Weights of a small transformer language model: vocabulary 2048.
Each number is 128 + 32 x the weight over its row's rms, rounded and kept within 0 to 255. Layers, rows and columns count from 0. Numbers have three digits each. The size before them is the row's rms in percent of the matrix's.

# o: layer 2 attention output (transposed), 448x224, rms 0.039, rows 296-383, columns 64-95
# v: layer 2 attention value, 448x224, rms 0.0627, rows 297-383, columns 64-95
# q: layer 2 attention query, 448x224, rms 0.0801, rows 320-412, columns 64-95
# k: layer 2 attention key, 448x224, rms 0.08, rows 320-411, columns 64-95
o296 092:118128146171162112118131115119122112127116123162072127155067180152155142131103118156161070087143
v297 111:154104144108162153143108145170110124197130161164094099149096126132103136104155130111138110135104
o297 109:053081086095118173069113120043086148124110100076181075119117110070123130141103106101073140085124
v298 105:094065155096159167156102192164147122111173097125153111182114135106137194138145112148068128150155
o298 108:102161104166126101094131148092120157096090096142099163106102087123108126122155118060106124101082
v299 103:160121124083195146104127115121111122120149111106167138145147143047134169057162156113113100101080
o299 101:105122080139109099174086112125119145111117164115110138137080137149160145158151130142088132123155
v300 108:154106132107199178134187130184082130119103157134192108123146107190117150194191176185075136154038
o300 104:135100065150045084145095143084147138118207140084129222143131146094099127101141169096125113144151
v301 090:115143047119120167173105127161076080114204133054101138071150133139124164119125121117145174151125
o301 093:154145115114120135136173185154148164117083123150188112146107157095160180054124137109108106157084
v302 098:144134174091120179103177135175143082180061068151093108153125112098137120155142131081175142097120
o302 096:093092115090145102135103111083119150133137106133157121016100161106111147132145162128067128120126
v303 105:074112082149147123122112118169179094144117027102110120120110074105100102142124142113093169207122
o303 110:108143198076103109104139147100114072142118229144154179157065117155125172129169130060144091120143
v304 114:083107172122070097120146172150161117138137139160142150140157090149139128123153123142072112086109
o304 113:137124105135171073144156169109143144145195153038123124088132198155182096138102118085167113155130
v305 106:116089134117110146148140139205109083174157142134138124132160184130147155126163090140144051153103
o305 105:059107129105130121149163104104128134152188104127163148129085084127134141189052129147130175120109
v306 103:094133146108128133155141129076076117133133135102173107076076094121114165169151117088120171125148
o306 105:086113086121114110141143142136121107155138107143113197119119145106183135169136107199059112112096
v307 103:082088123141120134157103148124142094112113131168115116097100135103155142123159132147108168077171
o307 097:117175129168123116100092141024135103178111185141122148103181098054159127183132101153107110112120
v308 102:118147130194182098150130084139105157080151111088154108171091100122145114140179101116165151102135
o308 103:174109133092098078141135191125164137171130173146140187037166176140117101093139119112142135176159
v309 099:068161115139121168094136126139116097106153123129188077117148142060106149164104164193145112140113
o309 099:106127151152132080122111130122119128087084150138082130137059136193052150092141129127131132143134
v310 107:088152163149112131075096129129170119040134132121154100141120117186168132104127152170081065195104
o310 106:179074141126144095183176152103090136144123071097165136124130181101065182166159120091092143135123
v311 089:088110140109094150150165139133143211156112110113089118057117123173142120087039143130175103180094
o311 081:150134174069189140126091091157158109095096134127112152124111113110115119161177155105134149098141
v312 100:153100163149148119156142136141141155111097175178112203098136132084042148089113140126123128165090
o312 096:129174128186143101123144110179117113140159144081087123084087102201163145151078120105170074105104
v313 102:169082095143135141186106116141151166149160128082154178110144135122138085112085148118107108081069
o313 103:110107091152141050096194162168132155162133094140138134145154117115114118165112138115155170121171
v314 107:108125146100118171089146140108132091033126144107127165142184162159143130111173152125141132077111
o314 106:140154084144133098155111105174105134124112130133143130162141105153063096116093132172113120144181
v315 110:146068089111122131108160043103152129178167153113130094116119150123106071146157130116172136128137
o315 110:110134164165134114165078066167132135148108170074146098108129110135139175086115090139124054097181
v316 104:118118098135129141110137196114171161111155100153101112114109087146148134155115139130114097126139
o316 102:109111131085137101173150139180075103168127156053113244129121113112112076130108176169137146162121
v317 104:103158197095139125123138128142085094125053143101137090123091108150151142125154182114149128114113
o317 108:138104091102127156161095098118130098125143163131154121132130166053124158139125081151147097146111
v318 096:191154141099141127079060118114136112066110107107133164140127186144141165089092148116130155117157
o318 097:123154123095126139163076103181122128152065141131111112155134052098147142097144128154134185166167
v319 099:158157127100109079092093156142167153165145138137152176141143101089115115164098177161121149124127
o319 101:063135122096064191122189118100074126121202128110119121191177169148155108100107123102091103136137
q320 096:164127062144127103137112074120128152115080089144102180089101062137094181189109092103157065114065
k320 101:128102202153097096142172138096185135153161091140079085142129170106195121113116105127087196143177
q321 107:132193198118117115127127132151050154106138157104178147093138125141121162114139130135114145099106
k321 105:101112089077137150133053137063100159141133097118157137121109109085108141167112147166175090099107
q322 088:153139204102138105091089156114112195137141096149187106063170119103157134179129132107086183165213
k322 091:100162101073146107112071134120098130152054130152190115175114132124094133168113114118192104079105
q323 104:122102148197206078124122223120155095206157118110152101098120175160141116123118115162102130140134
k323 103:162148110145146101123148094137109177151120156126093114090141104119142161099150129115035160102159
q324 093:151074121199082084089159118181143098083086170153125101167136193131129107153137166067153098096174
k324 089:164163086091098190101090129089126187116121126136182136087115076135108164125105107172113183084166
q325 097:142162122146109126130121121124100095109113116164178200131104107202101120077155139234136129128154
k325 101:126129115086180189120147157092091104137143157098109126189124116128037126172130116083097120165146
q326 097:146083099169112117110099119077088182120132153129143044147128185167130178183117140136131085109196
k326 104:117153169155108097062072175168151069154071149148117137155166114209148118050115181112113125112159
q327 085:099160130123149133132140138097130119081134116123137153117099150144110092141128111046111144134127
k327 094:112118097123129146095122020130097121144182082130048095095082103107129115109108110154127090176100
q328 100:153107120189202177140090134133148140140153146089083136090114087121161106149139086132098172140107
k328 109:103127146092126103206169106109080159128130086131113136173134124153123163111103132160043060150136
q329 085:143141129086161161145153106182130097116099135159130196123152143125145121108139107083118210152081
k329 084:089112129094150113169150128078088127112175123117150140091102093090098131149149125157135108120121
q330 085:137115097102126162117110109168107145122085080169134165110164120169101115096139116134145175182101
k330 081:093091120091173137168114205096103126073140115125137177119120100074138149176079093142155105102092
q331 074:146136111112113160066115124092114122152109092132198035103166127102131136113106085099151117158147
k331 091:133125071180129070127078123126146112154084126123176128183140113136096166126148200188140134145120
q332 084:132149029102163138179093122111126165133144090159126097128166102123139168123070080078091121134067
k332 079:120134138148102118118138141214116135168110139147101156143125150131161153106131112114121133118141
q333 100:101155091108182129171138114096103125090111149153148178200087125112076152076189089161117188143130
k333 101:149129127107073118112134056093124140125165198036147100071059143105132113181151135059114117099180
q334 088:104111193023073139085155112134091142121121081122087165140124096128122106163106115105167164179089
k334 107:131098115122158130172124190139097163111146063129112164146158136157098145141125112171118104127108
q335 089:069145064117118078128142096155098175100090134161088135146118076024140133099138113112140163145147
k335 097:145091100120088117123128110143108141157100177104148064097088195048120129160116102150127103083139
q336 079:164140166121171089187166107111101100187110131125157161102182174150171144163112129141102125121078
k336 091:126126144168147141197073154131134182114139048138144162151137052126194135132211180140122156116084
q337 078:094094092091136094132119113130086160120164161072112124146104127128091099082154169130154126119167
k337 090:143094129118058122070139139151138115169132205128148085088111135077126112120185081117141130142122
q338 089:185104145087155156105147053146102063132128143094130100107101199143104140077142124097107099088096
k338 099:082131087108106118231099168144146111067116132169130143103121113094074145127123091139149123216166
q339 092:125098130187138139101090084155114081082118129133121113080183115120147177172109098158113099102186
k339 102:081221120125098109107112191103134121159128127126042130195124147160096086125137104106133128100188
q340 092:134115051164146136169093127127077166099128159195107142152145133133093126143122116151141147124154
k340 092:138183141128140111091086149133135112165130156153098113155160055191177058106149147077096098143184
q341 088:113119143142120141158149107074104079098122132074117133151148156113121136115139157157150151183156
k341 101:132124093110074123111143147149127120160150182085079115139093181112091127160223104109129128118197
q342 089:081148045137161128151158123157125188148150122139174109184128061213155103127185116100122181151131
k342 090:114098146191093119118169137159098139125062132120191121103096113134064135153126168113173103180103
q343 082:112176134135102162122146079077190135082132125084086199148074126055136167161134128132123113120143
k343 078:134170158110144088109142107128159167143141115061135124130083107138133136171092136126091145111074
q344 091:134136129131157141135102091069134166067137130165145137152110127134129147109128092119091139150150
k344 098:130159122119078114079101074096121124092121114094155129053126075098171160147173181120125139137151
q345 096:146103099094120108125116089117139119151133123067093161142151111121143085152098164192214146136160
k345 097:154122164113149110092126155155116106196086167135128114171084144155079137130064074150077094081115
q346 096:145138098115073125121110124121080080201149095071182077104146120162121129126073127155149099110111
k346 095:122096091097148127074147122106126128189131112147080158116121127201113133142140164185111158096154
q347 080:040128077154125105131135093121156134109131065097124145147106123108119156118122128142110180081120
k347 092:118107084138053171116136134142115103102180187094116163083139148149072142163134105084085151141142
q348 088:032147162111141120173168092099105085108120106124121164153142116131149123077192133151103130120099
k348 096:140120129127078142136137065103122144131116152066129076094118114077137146170110115136132096091096
q349 090:181128140108131141131164138121131119059113114163184100179120136146107133115142113126180081071151
k349 090:142164166111137143116206118089124044141099186120145126046130115130124127103083133117166127088149
q350 096:103136093113146108155005106155105177102106130124095155109107121090109101171131161113130134080168
k350 101:106110150088137103111120106113139146074172034114146122133144081136160125097148134196108045146146
q351 087:157066107144161122146089160110142178096102133179114151123124158104130093123141132153117143137180
k351 091:119115162160148115119114186149134088116139130138121174148109134129131086071153076141134140203145
q352 122:125184147147110133154134166147060157096110172139164198089148116126100146132110106140126167116092
k352 106:101105127134144146143099144085100110111156097113095142104125126085129145166105157174164043094144
q353 097:126066149193151100165156199108099088192167153141153076123155146187135069091109169144104140132158
k353 094:138151103104113114110058096159085159107080155110175129121082129097093131093153131145130159118110
q354 096:127124128149147104145143173129122116175181098090115053090161166146162111134093070134083142113189
k354 095:150197130150103076092119105182157081157086143141141159149135126172143134110172130096114159171169
q355 094:139101049180101101093129100135153120153106141183051117134127158150114076120149137122186092146118
k355 098:154086098166114164151160163140165155121141192151156095144144098131119138087120073097025105089146
q356 094:108106135108157124111153117091136180160101121190131137152145116105140155095118112124136120157178
k356 090:158115155160124094127117089174201144118096130143185124142123159099177084135144080147145161135117
q357 103:163118154131127119095117099133135137157198113105100097071132179152175156157067152147123071120170
k357 083:140166182182149176152101170160130146120127171149132140169122108163146126180186088109115116080089
q358 095:112150095091193123134138171101162141129141067091126092135137125109165110080130072156130127166148
k358 081:130113156195089110057148109131128146185124169131087139112146134108131146185124149082109158138146
q359 094:162205086099122132114115097182122125155105095145193165131129112134085098057149102152098158142059
k359 089:124114142103159185144109104110067084107194099100131122123113156128145141170187163127130121187172
q360 087:149029110193156146121097132120162081099105159136057063112133196116124085170096130105162126151177
k360 087:139135077190106114096169150146158100133147124133175119099159091161134105061075101150052080141133
q361 087:082167118110081140085093119103118141089096154191199137132173088135061072085161123095125153168111
k361 076:097066096089121118076146096130138119120129178132135141104176066112100151107154109141196123226166
q362 090:114131114117112099158068132084064195146132165136115133124114148103064111108148062136153151128141
k362 088:171107091148117102089168140144131160180124173131113120125105177150129133091104133104115133162165
q363 099:199134123092090101119124142068133148167156124123144067144147152137127153171125159158118083102150
k363 088:121132206161173115107150136195148108168088140201060109144138173142135139168166161098152178162100
q364 089:166135115218155108132135150093107080103162093134126159146141168126155129184139140179119087110120
k364 095:084175129148118113128114130135158119100168112144130092137139050117145140062147109111069126119155
q365 097:129151122132174132169093101223147132162053140170171187115121108116148118086177101130061188095131
k365 092:138089133171124130187165146081133138049146130101116135116119124083153093131207127173176124118099
q366 101:127186116052086164131134125100129154079128129127132107144158098106100127125140119073158111115139
k366 083:110143092124137112127155147200099075139140145126112164133124156141108137114098143116200134136086
q367 090:166104122149157111143041092144128119156088128174122119112119109153153078126143140129097139106148
k367 092:107148129169129109161124163175135104096151106174132147210131138160095088086121100098144134190174
q368 087:093096165134115122099137130098099097110143133095126143110141135125153177155103141135145177140094
k368 084:145115151096124142151114160154103120220134124166061166150167123180146154157159092134129084102170
q369 089:128125143136128107149108185130182109172108143121056148098127099124111110094150106149147155131153
k369 094:181130176149137098150117045139096149112092110168133117129128124142124169089121132141065122161069
q370 096:135135133098130141124092121123111179143088160152140109099089138137069114087080107125167142082144
k370 099:181137159151164146086085118125166079110126139152199099068149077150120110103060196153159097147118
q371 094:105111083163084064158114148148149111136171057100148145124119118084115135191115183154173125109093
k371 093:096123132085123108038148120125134137171174126119103123087130178199077099147099122109050144110092
q372 084:132147200145136145148185124108115107161157095069083112160137137182145175145117128121131132206175
k372 089:116115120147113133141197091124104183160112187057135132131098131146130160161097097098103155082080
q373 088:191113162124129158124129136081129110111114172109124075119145150181138090158156081113152124118187
k373 091:176159146078172149122131184134118081086131113158058142098136114193128152116157106141151094132173
q374 090:129092140150125154099092152148146146116137149167181101160132131126106107152113124094090115094121
k374 092:115121147141140111118106167104158101105157091129111155145228103130194106068125164180148138101121
q375 096:106143095150148057126105111156136132117131088173084208170092135043149133120168106153161138109154
k375 100:140147134153092118093127136088124129121120171065163086067179127105129150118161147106076146132075
q376 089:147132181092078101072151186100177145136138106132096137170101202119092106135119141089142162164162
k376 096:162100167113155172046173124137094105127114136158212073092131151088138126103083096120126150138033
q377 075:140155182176174157121117119120155139120138153165106146115132123157152211102092090123106128178130
k377 086:185175154177149139123102125131086180157127126142105173100167135181148123165127179107143130076084
q378 081:102100102170177164135181115110140172085099166195119129158095137191100064158084129163182221082132
k378 092:133084184172164095135149177160117120143103195122116137102105112191059113158114130126105076162130
q379 098:139141088158131158119153083195150064140154159139154100086156116170132220106071136087162129042089
k379 097:081120153099116142112142203128116101097119173135064202122148157140107048101088145097157181086147
q380 087:130146141155131129145137189098146116124124176134149167117113098126119137076162165088080078115158
k380 097:166178177118151173100137066109166118090116145109166131158153208097126124125138173128146141093155
q381 087:089151089158132121170124108104100109194133092071180083094145111187108176098049144143124126120082
k381 093:083096080148087145144107103140110136187147133143098176131130142095134144142099117192134147093125
q382 091:084197169149067178135138145077222111091134112135139148141118098135079153136126129099120121114125
k382 099:077121107104085101138186103159147100094132100116141154149191131093129160194153142169116159115146
q383 089:101109183153161159158071076125165181105069166183079175121084139106160106121132134113130180133113
k383 098:193150116149146116138040107105136130051138073092172120132180161089153123110101140128145097113114
v320 081:089159094133167089108152141122091108152089176184181119169082146137122138121134127157089116113129
o320 082:068149140117129090111141120165161101157189089108140113120187138137205156159201157165109133189056
v321 082:129123149170102140138161125075147062055161087154147100131138185140180124156168193134125157131163
o321 096:161103085154177134178083120092192121171112162061128133122132166138132102132071060124158126177145
v322 082:150093132091182132100100112161188107110121105081069134110096115133133100142158151180121174123101
o322 084:154183120116079126182078104118156099097109162125115131186148102114142162129102078105122094130094
v323 083:113118124086128114085074171067125115171127145143094128127105117112097187163129139102105104185190
o323 086:148137102106116123174097086201090173128126117105143118093125161125129020150229141187147165094126
v324 081:114102121162073126113163021168105096145137119105167161093095117120123135128139111086202117103146
o324 086:158146070129170117166143190074119158148112163128112111114104116071079096085061157159139074125108
v325 086:131063107193113077149120102134165174140127108149134091153106092096176127160076153114079160165080
o325 082:135107178131131108139065089122127153116121088114045176143144045158104160122202185136146066101096
v326 086:123132137141111113137105173097117137090114152155136109101161125125132125114084182060142201169167
o326 079:123116136158114127154231144096123133151116100141138165145068144071109127102171083133148111098091
v327 088:115127136135105138121197127120126094110134141151164128110136143105134124147129127139117203156099
o327 088:179109119174143131123092083075168085182134054153087146153161146173084156102138132161179129131156
v328 094:131060209109077096113164120124076124184149117107108165107132095125106186121143152146097092109175
o328 087:177196090143168149114087103128128160159108140174179119149147103120153082113132145116142115142115
v329 091:108130144139087147130110113123204052141151138181114091147134152124228056148154138122118127126145
o329 097:134110137094153139083138135149079134108098105119180084114116106157133240110160147105118149121155
v330 088:145045128079088136148143162126168112073179151085171126193169078080117153152182175180124103148157
o330 089:182118114099083153130140086126100149162140069146107138120117106102156158067163096066156158098152
v331 087:173142146133068091142132150150163158084168088116131115125134119142186132132113170143169155055134
o331 095:122110159157172157140145154093161149149110154120134129120149134138108118125056054046098126110132
v332 078:169129137108170179145135133133129120115100103188150098117175098109134151119104150131108102149121
o332 078:111108142150125046084118119118112142117132128073130143126113123190157162149201174092137112126054
v333 094:102166146147109128158187079064185113172126140127094115125151105163088108161187179115142137123068
o333 090:138143129138084128063140088140144082118139148133119163105109138133175122070113071090106106098186
v334 089:117088173122101159150093153163172119152155078104176139116133122153114112143163166186179158116101
o334 096:145158100049143098114137113154156112097128162147099113163109091185101142139154127074122139123117
v335 095:154124180079133149138135089190078153125093106135192129143125169132093179145174125132131114154107
o335 078:164121117240146042111125155108233164148094146169097120105165136110160156123140162100154108142102
v336 089:120118169094130129161182112141130146182134102125114032129123094133116123130097147110050095126100
o336 093:089168079147127079135116122149109191111124117096140134148133153157126144104154069132139151114142
v337 095:120125201149114093152137132160119131144074166173130159153118165123142098092075082081140092122134
o337 095:127106096155126097109090180149152123147198110106179086133153060115122100183135158120099109117077
v338 078:150131109090147104186099179175142135113117117153153134163157073155135147102099116142154080121083
o338 081:124124107106138140082151121125087138132127156089126109091131069109086193170132134102102147116139
v339 089:120131087142206150180064159131157179114119141113159102183166186169123169165134114114137108157170
o339 089:159099142138104099148119155157095201113136172071159140120082141153120094129117125112175184167122
v340 087:110129164146077135112159121128152124117183103143141082146168134111081154118184080149111151123186
o340 087:114128103054199158128099080114165121177131112150151159122153209103130088114144151104138170115098
v341 090:060115076173117144104172110141120140208164099146126126093134110117169096131137117159126198150106
o341 082:124151112068150121124134137122162089054187092148106145141101121153113081119101106080100141113119
v342 085:149127071118096107147112208150183100071126081120121188134134153126117117145121143149152143138164
o342 092:171107122148163135142137114119161112175107164105111090157181150126148143089171122060107209121078
v343 088:112148166079147186113089122165081078115129101119164141143169168158095169140139063167150125142142
o343 085:143091096136122077122183071146170134111137171092089102083115147148106144129132168156126147157160
v344 086:124141139109136176075110149159171207090180117153146081113143059079146151048118125136152177134166
o344 083:106142109185134121195096131125089115135123140113140135057142157144136087123147119062105175111114
v345 087:137186144140108120194079117139136121092138215130080142150141172107091147093158135122115138134159
o345 085:134090167152116185121078113081129131173118066143145134165128150147128151128080142144176133144186
v346 084:138094137078138185112142084131156168117117174160164109162102137109076151143133143153135159137136
o346 094:172129148130095128165092101126104157130089124150105083104143094064114099152132110123103050109118
v347 082:141091128145158128083144141064153124126125111165169072046151093100184094177130164116125150125061
o347 082:099136194129126086142102126127162089148120086147148152186119138175136179136172137132144063121112
v348 083:155099149182106083105107112091098074138150141134132175140146164138049102151095128135139096122163
o348 085:145129095098135143108144141182151134108102162154115103065132118142182128135168151133167114101112
v349 089:103121147139107109125175164167126106126141107160110096056095102120158117036138159179065149092188
o349 090:126152136136153143170121114067161131105115115126121113144151100171113105138105096131190157117091
v350 090:165136089058082105164186169125133093141143127122132102147111190192086123131146137141140091064121
o350 086:085121160107129178079115144110093100130114209135119119106133082085113131112131194153110096206137
v351 078:102086154153076071090158169093151118108077091142133117152061106118180134124116150168149193088149
o351 083:184201155120183152161115172143100122194093145126128117104204159137180158149112102103140104117155
v352 085:129111154094088172116193147098153224108109163097036096064119093093104126106140143133154193121173
o352 086:135130141140185099177089177086070085154107139114148148147152133114127147146132154105141113109096
v353 087:153077099148168140094131170089130178125142112086128116132144115156102151140146081108105216164166
o353 088:098120136112120114210111136151070129110107196112096142160126043117120108088164142064182135113096
v354 089:133118168150136104201106149118096120134176140152130101149163146123104162124163139136069090117120
o354 092:107129154071112172063178094127130127105140109132139131110094119160152115084124182106135164135136
v355 089:138119138115159156121064093166149167081134143149130128094116076159155147127114120137131156145086
o355 094:156101174155120108144106123112161135049124133182104209132122123135049174093123105108115086109093
v356 086:149191177112093181118153145141152090043158086115145126151178112107154145166160128182191193131117
o356 087:167048178139121118083127004145169128141093109161151150073123131140089132136114126083097130084123
v357 081:112090103094121178101164132124032128084102075139153069077057177185117146151121125101085165066118
o357 077:182167214167146134147137106122125083127099140111084109114160108126124089093123171182147116171119
v358 089:110093093165150182157101105138174108151107103204157129167140125104199108128174111098123175125123
o358 092:166083171084127151122135129137125122073125119114137134121138120073096145098114140144106109112097
v359 091:151103181100031165053163103147124145163129105142139119097119097114123146138154141204151173187128
o359 109:138130088103171083154084134148192102125132116157146161135092154104107150102128114083123138097090
v360 086:093118101127133092148080146108157132173135139158104095176155108151140126164171126124133097129215
o360 090:128132161116114127082108082174105182079120081134140121118075088177101151118123139162164180130158
v361 088:110076103145169117134122117123120111099150133078126154176079094134048141100126104110091104161189
o361 085:134150070136106160090115127141077172166141121145121126130119086087148092178168119124202058139118
v362 083:108155120163097200085155132120176137163125127126095107088110127150091181131120139105096134198127
o362 088:115107087096145086113075146158047135120164110111137163186102125176127064118159121141158148167173
v363 083:135129132122095096125156161159084097127164146118127059169147125131171133140061160174074119150114
o363 095:147146150114128153101172112128195103114142129133154131142095113129107146146088083155156141101148
v364 087:152109124172161136149140095095071070113067154152105095102118101111083159120140118104106128153121
o364 086:172133156145132106089133107128159204111100102140115147106085127141118148117212224129144151124127
v365 088:150123137084078099127117131115172131132145116089062125125072111143135135100134120135161122137165
o365 083:121136124101138177137088169156102127064116166150150143092125152148128128136162119059101142152171
v366 084:147185087141125107159117130087151126131149154147166133239125119160119147140103199091163137060103
o366 090:131130143174123115068197141197083153148132128106147106089141142146104138134126103133125141195141
v367 087:141137170166134101185227102105113161087100089156166116065126061110098139128102148103106206077134
o367 086:137175153126152056108125175104165159138128121149126097218131106143095088133158135109216082108079
v368 082:177144128046116116075105152109117099096079161138155143144081141166116154102150141105103122169182
o368 075:125144111164095162147174123131067099186154145138115084145111079058162126159129130137098118168110
v369 093:110138146162099096186117096098154133104179083166152098123045157121119175192165164102119151119115
o369 092:210155209127169139107160133123138131134063129113134125119142150141134111081096113103108113156131
v370 082:140132141193081136122140119143107182127123174173074097209082105114184118130189091113115101115185
o370 086:163077147089185135104140106124148135112098113144154100092145151110138112150088137103132121143116
v371 084:113115161095133119161127160155137142106115049105120160141138146092110099084105106131135095100179
o371 081:103132151077110159108103197108128089146185150191121136139124120108135118123162172112147146149074
v372 083:167097147205072147084128148141149065032149096153148100157059136103136105169135136175147135179124
o372 080:164104174130120136119090113097196106206130161107158124061169147086186132102112095119126152167108
v373 082:139154124107127126107071123132095170071136056178087108111075105153134166138143130152126170118115
o373 084:138156127164169120134109134151182183104124136154119165126146117130143127094142071043121093134135
v374 088:143157088081083178136108054101095186082156136112209106166139177112157140189132120143162145119152
o374 081:183095134126133111149165131113148121152113080142138117073126153113126158100127148087120098112133
v375 092:090143160112131160172131163119126106172128163150105093168127188110099119183081157108135145138077
o375 087:109092091174105111085153114119127089086175119053124092135146125181116175137147116110118144114170
v376 079:151133119108151131121066128093145084068148087153171116130110115132136137142088165086137145137068
o376 082:156141146147112095099189135197133164141106079150130111099101170163115207118153095126135161128150
v377 081:128136083129108119169089126139160089117186108071057165155164086167112088132090097107156158095151
o377 077:126133132116143154142104123154071163153132152077119110150138128140101145154104034114155173151157
v378 090:112093112124098137116151151110154146101089160125189122148091150109212224139124113118066111122126
o378 089:138125143143127129164131108109095121146151112105087128129164153173123084123148161127152189088135
v379 089:105121095158143113181109129104087168164130142111102159086114128112148180068115074109064109143097
o379 087:128159193140118117149101115124082133176113150126118157163131075173139103106126148156188075118102
v380 084:102147188224070139120122116155121137128110047123135107133070128189151112123132083108084105115113
o380 078:095129151135140146126131140172078123095128151127151073112144054113077152105115150123140162104148
v381 079:128128156099122139156109151166113107093116169117138121092098124130176112142171163183108120119095
o381 082:140134153148100127129118125163142032128150167156104123145121077160138142161092148088145141132092
v382 081:069139098135202171158134127080128172139060129136153103111179110115152077119126130129110151153128
o382 077:088158147132102132137076159144117111138174088131107210165176120161186097141176089127130103103116
v383 083:186148161122135122117150093154168114096105186108095083101137145151140092217068172149167093105059
o383 084:025110114178097139138167182126116098150104116120135081183154103067102175164141127132136090109124
q384 107:122090116061072128097179138107136118152157141124148121166200107111125043132113165107109166171064
k384 114:134152120088195113143169133134130079105138096118136100150031122149074162137121115154166168118111
q385 105:110079210176088075127172155137120103081126182120131159086056041078065104080118165145114120135122
k385 095:140106114154081173098082111161126141143096086155213105159163173104159070142148100117101147162127
q386 124:119122229150048128042139123124160144140133202125162182106104079105109094133104139144085113135101
k386 107:145146151153139094152138127150160099077081084185175077149098109097067145127138137123174180121102
q387 096:169178073115231135127122115124180084157123128187120090131097167178155125129155088116154102108129
k387 106:111136145142128122080119132084111145148157142128089139109204097150143105181083156131130165154166
q388 094:101069119148063094075192140101116138059163110141132147184125155136055159139087196099140144132140
k388 091:115167155069134152092099182087108113084149142143171090149051101113186108120151140181103133126117
q389 105:113097190122101126092170169130068165091186176118180185133126100140107078069106183141109156204136
k389 101:146120130131114110166196106112139045118055126191158096130033134119105177129136151121168126080111
q390 100:068179076117108120118147101136133135174114098099098115147104132089096181149148086075144105069113
k390 095:154135115094152156109105108149096168159155124157196135145197139108114081088118124147135115122112
q391 100:156135060110142209193090070118125160106102081127141093172109129155129118139166110154141170067155
k391 105:097107075120138145097157105157118159142092183103103166135186135130116135172103085111104124162173
q392 099:155128125133174168148068120102153081122129065102133134100055131152143156111107121136112142152165
k392 096:098132140111139162072118093128106080171077184127103184123139095133126164148188188127110129094164
q393 105:144093157137086097079198173139086155127151116134165153173130080094128101089052153152108120154157
k393 099:155132146152100099148158099132147122057099094114160078096070133118115127066107142142177176139090
q394 101:068170072089187127108124107096158151136134095130073153163062092077132132112132040084140127079128
k394 106:096093131136127109135092176105141172130149077077171117148206143119130080166081081111118149187144
q395 108:111172072142192150139015135154187131189159099105079141145081127114169136132145050145129094127095
k395 102:116092122136125125119079127098143172150148132139166140163204176123116087138062129069127146117154
q396 104:048086087118113109102182163149085164049136212153105134175177129129068133063087180077120185106134
k396 096:092126129119168130116127183151136171108059053138149098135092159123141114113135139158137122132102
q397 109:124138219109130135139107174099087051123142085103195145158163103075147095157067132169158118126131
k397 101:171148148102105140171095080139151086104152110129139064127094170075108142087164163140141111162108
q398 126:077138114107132109094178128150180111046131190163135155191152109160100115109130102133131142108133
k398 109:153164125131099094160170156090160155098139079105120072125043114118104090136172115110173135068130
q399 131:111110120150098099056141172138109184115079190122118100138124114145090163102171125101129096083116
k399 096:139063153172163151174154148139144161112083125145124108152115115151066086190108100217160128109108
q400 091:097092125151119111152175163142148158167109132168165088161178139132121153113124113173108166100100
k400 092:138146091118122139139131105119132093126159101132115143150076114144167166055169109138161111104150
q401 109:115157137091161159123159105110138086170114190149079166176107126091124096133057155097144150123132
k401 100:143141153158134104111119229131198142091126119128165095120147150175169116105126064103150107140043
q402 104:117066148163101123153146114191090135199148089131170085112194132126163163124132151173146094114144
k402 098:125166129115106202126138109157085160144130137183059090143091100135136085108092160133129143217173
q403 093:105055074147082062124194155181140118160111153174126088110137118054074128144157127158140139119139
k403 098:168103116048178146149140099153106160115181124115060123179125107111150156101140123174108144103133
q404 094:113140110157104161135181144165148131153106113158133170068175136192187148103102126193100150102107
k404 102:180112126106111129093136118107085091124118081072138102156108156078124112107121087145146120159177
q405 096:120104116158189142131076121147070151112099110116151094167132154155175146129073156135124077176168
k405 098:116146158159084070075133176110193096111101143101133149116087108201081098134138092120132125156155
q406 096:183146139098113100107147121133144138104102102124104119108126109067121085141197119127122112075091
k406 103:120150109119146138130136130151155139103107152080089146123147115063144133169063110124142140119134
q407 099:125137159116175109136142154121147144095121145071089144122150154169165116153135158175131109148148
k407 113:128104132196067070073152152163141145145096157143098152115125129127098098168076126095140141120152
q408 102:121090139134181108148146172113136120059118091128163105183154144161106181101082137136140120105129
k408 109:153143118175102116151078176155099136159137098180073107138126103078171106145117112191109139169123
q409 090:135135113162169134158183119185146173150147102143142137121155133159160166140096144166113144144143
k409 111:173183119168042092125112109084091149139152115129086102098077184093103046155151120144105125135191
q410 096:095090103185119083104182183169187111131152094149147120150147121148133126163102122123105134119150
k410 092:166138085091130139112175141153154188154157085206139113127156176073146113147146119127142116076073
q411 094:101138160123149084132138152159174134122085112138120137185134136109093144052116096101144122112135
k411 098:111140073141127107155104121180137114091204063102156137156132151150165155119172071161109120085105
q412 094:145176103134152166151121096099175157134143120139148173162097124096098132122119123135121232121115